Weights of a small transformer language model.
Size: width 192, 6 heads of 32 (2 for keys and values), vocabulary 4096, 10.8M parameters.
Architecture: RMSNorm before each block, normalized queries and keys, some layers without attention, local attention windows, shifted keys, value residuals, hashed n-gram embeddings, learned residual scales, skips across layers, capped logits.
Training: a variant of Muon for these matrices, 148M tokens, 9009 steps.
Each number is 128 + 24 x the weight over its row's rms, rounded and kept within 0 to 255. Layers, rows and columns count from 0. Numbers have three digits each. The size before them is the row's rms in percent of the matrix's.

# down: layer 2 MLP down (transposed), 768x192, rms 0.145, rows 725-767, columns 144-191
# up: layer 2 MLP up, 768x192, rms 0.152, rows 726-767, columns 144-191
down725 100:089126137146130162168130091102155116155113125163155107168144128091137148157089147109141091139139154097143140156132123085155130117122111115103088
up726 091:132136131102153117129164132138153139135121085154104172124138105154120121114093161103130147130128106120119143121124105135105106126119090134103149
down726 097:154114163148144118149138110141118134137107126123119128143120144157120118153114106160119141122148124162182136109110097079127156125154118111123107
up727 100:135162142118137113121142093146112094137112114119144157128087082170170139112155145143131148163144123147119118087125116193101136127107128085098124
down727 099:079141101131109130179133122143160185131128119137140125116107137139091119129163154155114150140124100128132161146125081134159110128121130147172073
up728 095:161139164138134139156114150098112128115122155147119109118106096147138144099147105132104098166135129113105160113131112094117117096120087117152148
down728 094:145130154097112118195117110133168114153140159123150112118088167128153066115147126145147098156161114173107117133114150111148125120104121112140171
up729 104:133120090127114145087160112130107120145163095094104162134164081145086113114149131098157144116109137125120121166172186120156122115094150166109155
down729 109:112100123112132169144173141134091125158139159117187154103106118129138102138123141126154101125121102113147094114158151133127174164160106149104136
up730 099:135150107155098106139128084151142136118142139125125157158130118106145126112082121129138143107093087134096065161132147117103137092108121130082110
down730 100:142156126108124094098172146177132137131105117118153091151135091135100105085149139125187116106123078111116120139108128133146137124159130087124154
up731 112:119106114136108099107152153155142136120112150142119139138146161147112120123187138130115143106116159135153136108164142102124095124108127108145139
down731 110:111139110086137176144121132138110173108114173101089103122118133163115100118147162154131149125145097165126160124094120134122102141123105072132136
up732 104:104124127128147145200144183125135120080124171135148156093122115133113155086170135129153117155155117098152086107124106170124095150138129101131141
down732 101:091135109085127105148080160152181102097157073121105108115114126132106151099166166139168123163120102116108130159123119114152142132128136118134155
up733 119:131103114146165136170121117177138118125173168101172162126149112088136118126128152158112161141139158067131142112149096093154109149115114155120125
down733 095:120135119099129150131112080141122141141123107141101131132114121131112135165091139117121138140146130114116152097132151130108139108113166132097126
up734 096:143132122126099125153098085134101124099115128107093130071176099131157140158175111133115155139123137141151150098102108134102131160110131123122150
down734 098:096146103132148110112126115131118168118138181095093101115141105148139153121153113135174156152150113130088186081082181117122128145134150125155116
up735 105:113086148107147100120110167129130097125124106129149136107123146131154114132088113127149166155114150100188140127107132145132153134131122139096103
down735 109:109085164123148122170141175125135109137153095133172133114162131125126118093124134145120119090117140123113127105127142136117143092088132166152120
up736 091:119108085117111129156113118108149117212119124091135101128131114122163130119148115156187105105152119116107108145097180073126109140137128112133104
down736 101:102066134132136114103100117153119147148152116131092098099143070142166119129134138150143123112158117093087133137154196152121135091102150151135130
up737 098:126110094155130146097156124110102181140130084136119179106138154125104098148152148171125106118129132124154165140167098090114154164132131123092106
down737 101:159135115170112118158111140113096139118155144120133171134132110130097107110181124176140075121091123129167113108134120140134100166116110163095121
up738 095:159157105100104170141142110121118122123111115100121125098134141109163147139146123111118137129152129098115145147098155114149120158142086134167096
down738 096:113099117097118136134122124178097151145137113107126136119135113129140147118127114107166136146151124145151130075111161184127140102137085112167138
up739 097:131167119118115111109141105143126128140169128124134151122153139134124134151146049134126104174124141103123121160129161119121157139126103136141147
down739 095:153127074135136153119144118137077084166102135177125132115154104148148126087173102128081165131093120169150102148122144121121142141132118125127108
up740 108:163118137131159133128111134138152083145165103107139116123067104095167095132115126126127123121133083112105136146133154095146109084129162117113137
down740 106:127111140114116105119150147113150119104147173141164141125135107149137116127087144147095161110148139143123099110112124129129097143153129122149159
up741 102:155126148125112138107111062128154115176126133124111181135091098122164137103161086121126117115102141114135120104112148096134110157104139144134117
down741 095:150105110096095163114109084170147102140117116127108100136106146095104126105127128106089092070106110118174110100131142145155118130120109172125131
up742 090:158131110126150143103168108130090126129130168110116154118129095156157112138148149099086135133108140127096122113143148134103180117073114177097125
down742 088:109146085152074126136111146129191134134120107136117132109085140125119122159154131138170108112126117100169102143124093112125109170144161092118142
up743 095:174118104132131140116108120147110118145095131175110069135147120137156139126136123113142181136156133123102163196120128166146163117108096116158098
down743 088:141141173143117098123116138138153125107152133144109150106150126117134131142068112122126146155120119145162132106093099168131132150201145124107088
up744 101:153146110142188097131098131114132105119141130123125095143182114152137148173104160115144138131139123103115120110147159131078116094166117100141159
down744 098:191108153126187119123128098139133152113109102104140083129115183147095101124081159119096144124082120155115122137132116090090110131118130115135092
up745 097:151132152056123129129092154128109139137098111124111134147148120123129154137121121102158124185160100144105143134139121112109137085129108194115139
down745 096:123139133134155140133154122087115119156189114084140130090150114111106140121094142127114124129175106136146115103111135124159113156118175156161148
up746 099:140164140097165083130151105124135123146122091135117157127118110112095157152102129121101148102165138130124165091118160127121139174083165171107136
down746 091:095127186119099152162072143140093115135128131139150147099116108104096167155101128136082088125076142098136142138109097140101097133128140097135125
up747 099:127128117135124134114146093085190097116113100124133124141097188126140161140127107109136147122142119161140144164149119134079104130088148198082137
down747 096:137149160120141145149140146125099107140140088136131138117095123070119114151077158147175155117134113129094110084116167159090183109122125109164105
up748 100:155153131138134125147084103110090118142138117136105134108086102112088153092136116157149157165138158144124174118134121101094152103129101100108148
down748 104:129100124184168154111122120132145136130127127126130126175130098145139117119108133087117130109195139145125168154151111106115154126140099146170097
up749 103:095151111103085133144124123142086120112167102155150143127137157160140123144074124157098108159157110141141105146146117147159134098102135075114127
down749 103:086141118143140141141126128151095130131129121159120156083166170087145158144091120128141141093127153137145146117128135089135142111155062132101083
up750 115:101093115172165093134124120124097126161118113123166135130159155099115125100160164130138132115134147138114119151111140098116105144124115120160086
down750 108:100111113135169135093166099119091131162103148141113127119126169093128119101069136147141155094166142148147154151120113134096107171139111135103142
up751 094:109136106077123139152126129127140138155141121144086124146105112163136092117117121143139113149130157113105132119130123124129144084173101098092142
down751 097:122121135094114126121150066124112103147099123126125108128128122095131141160113077153120144133146145160099080104143129116146165213131110144122098
up752 096:146128075090149093134120124096118122107118158059134103074128154064100131118099145155120141139140181126145162136155127069162135095128134108097118
down752 094:108101148091139110148081096146154126108154145075126117151113166175129145155085128096157116125112101140146125155147105108164094123126163146108168
up753 093:141095105166124107102113138144144118143080119160086146118115114074133101177148168138135105140106116148114098125107099106112115148126110117143114
down753 103:167099124117166112146202121145141143095119115182147114111101128140119183148120148114135125132143174120101120124147127154121147116109114072159135
up754 101:105115145123144133158134165165151115120117187129129124087153147108131116130106091143113112107092153112165149150165163142176131133077115131126139
down754 107:137111125097142106138151146156123140142074140110128120121101094092113154170146128140112101154123105192122167139139105129126143130101134099140112
up755 099:149134140122090143131149129146126158144115118129153157146165151183134174115108122141123110137140141107120137154101098134110058180123103110156179
down755 098:141116169125095117070149101151115103158127090140118112125100145169129104112097091144143125104127119147111084133084120139156135149156117097150118
up756 109:145140118153139139115129152092159120133122105090071129142120148139127096121139101125107128101118129113124129130148111062113139100121119145139116
down756 099:106120131109139156109104177140138104129127111093132147178125109153101143114130098124129141113164133133113104111087153095099157137046102107110118
up757 097:146122149151113106133136136154125117134117149103162126128160152137147134122131147121105137104096141147162170145155111179131161127141126106131111
down757 104:142136148126099140096130193133129123126159102079152133160144131106161102116102115138115148126120103175153101113105133139082144126121122143115122
up758 095:105169142122117103120114146103115103172118131107133083115156107118138144120137092154126108072130179122100144126088160174118117142145143133151120
down758 097:106134100161153137153111143160141173116214110107111129148116110092119121143102104176152107137139143132113084104167118150131189176143154107113119
up759 095:107184146126130148170124113126138140137108169101127127131111176125149091165155164140101115153133084094191070102121132071118121123120113116094132
down759 093:114139100142166135119128097100174147143141094135114158124154131069144150143112135145104149156112124149121133115137125115118102101166133130132186
up760 100:109134160162105091128164156116081154088123087164112112140154147105147133130152123132174129078067165113145141142140163138154122090130088145093108
down760 103:145130118126139127119140121156090168142114130103103160114132109155100106119105123141134139125113114059146117113162167130156115118164121150106107
up761 112:139112107113131099135124158095094092070139071147131146115139134083173145166173123150114136139126130080141158154098098171133104133100142166135144
down761 103:129103138129131137109143098157121115125168106114097169122122149144147109142093123081182092111130098139156135114134108154169152117130104130131141
up762 096:179165118141114141174154104150171104151108130120124137083159129109146110174160133165087142131113125162112106134134160141151146160122114128136125
down762 100:140119145122098178101153079130179084145118086115129136142104138141134124114103136160130101157157095171121119125113128090145133135124081127156098
up763 101:123153092108141069137130091100136118097135137118157115120168134109147101114136164087085123139111180123085099122187128137122133119139109146107131
down763 097:112086150136138152149151121133157155116160115127123126138068124139155111128175141108129160099141117113170129155144146145138180109145156131135114
up764 114:096156126103157091125122097093135163127130169116134076145139142106109117175153143131168115119126048101107136104102069115107135125133104151166129
down764 109:123098124101157146156085147112160162121107113085149146118140130112114130157135137148160148169144143080197143093123193103098097107118107117150155
up765 095:154135159143142122181159109110128115127106140140140112092115095138133128136114146096099170128145174139113133147135124155125166163123158098143150
down765 104:137135070107164102141079116150104142123122176117179120151150132112129145114123093121108095103115140097089130145115193167094119108142130127144137
up766 107:138146086111123106131142147134147118088143141123092118120150150118158156164104158132126120174134167093109128141118173147124105147123196174117190
down766 107:136083110045170135121121106098116155103097160134118119130160110137156120119147145106141115123119129108161111114108119110167128144147129140183120
up767 110:159136106142116128112122106174158138167070150083131129104156145158155153147182095140155094117158151117104143146128110112120080084170135137093135
down767 102:101093140098154131172092103114174156140122141090125129111131114133167121099135110148134138102139151132137110166172163126118091087158138081155121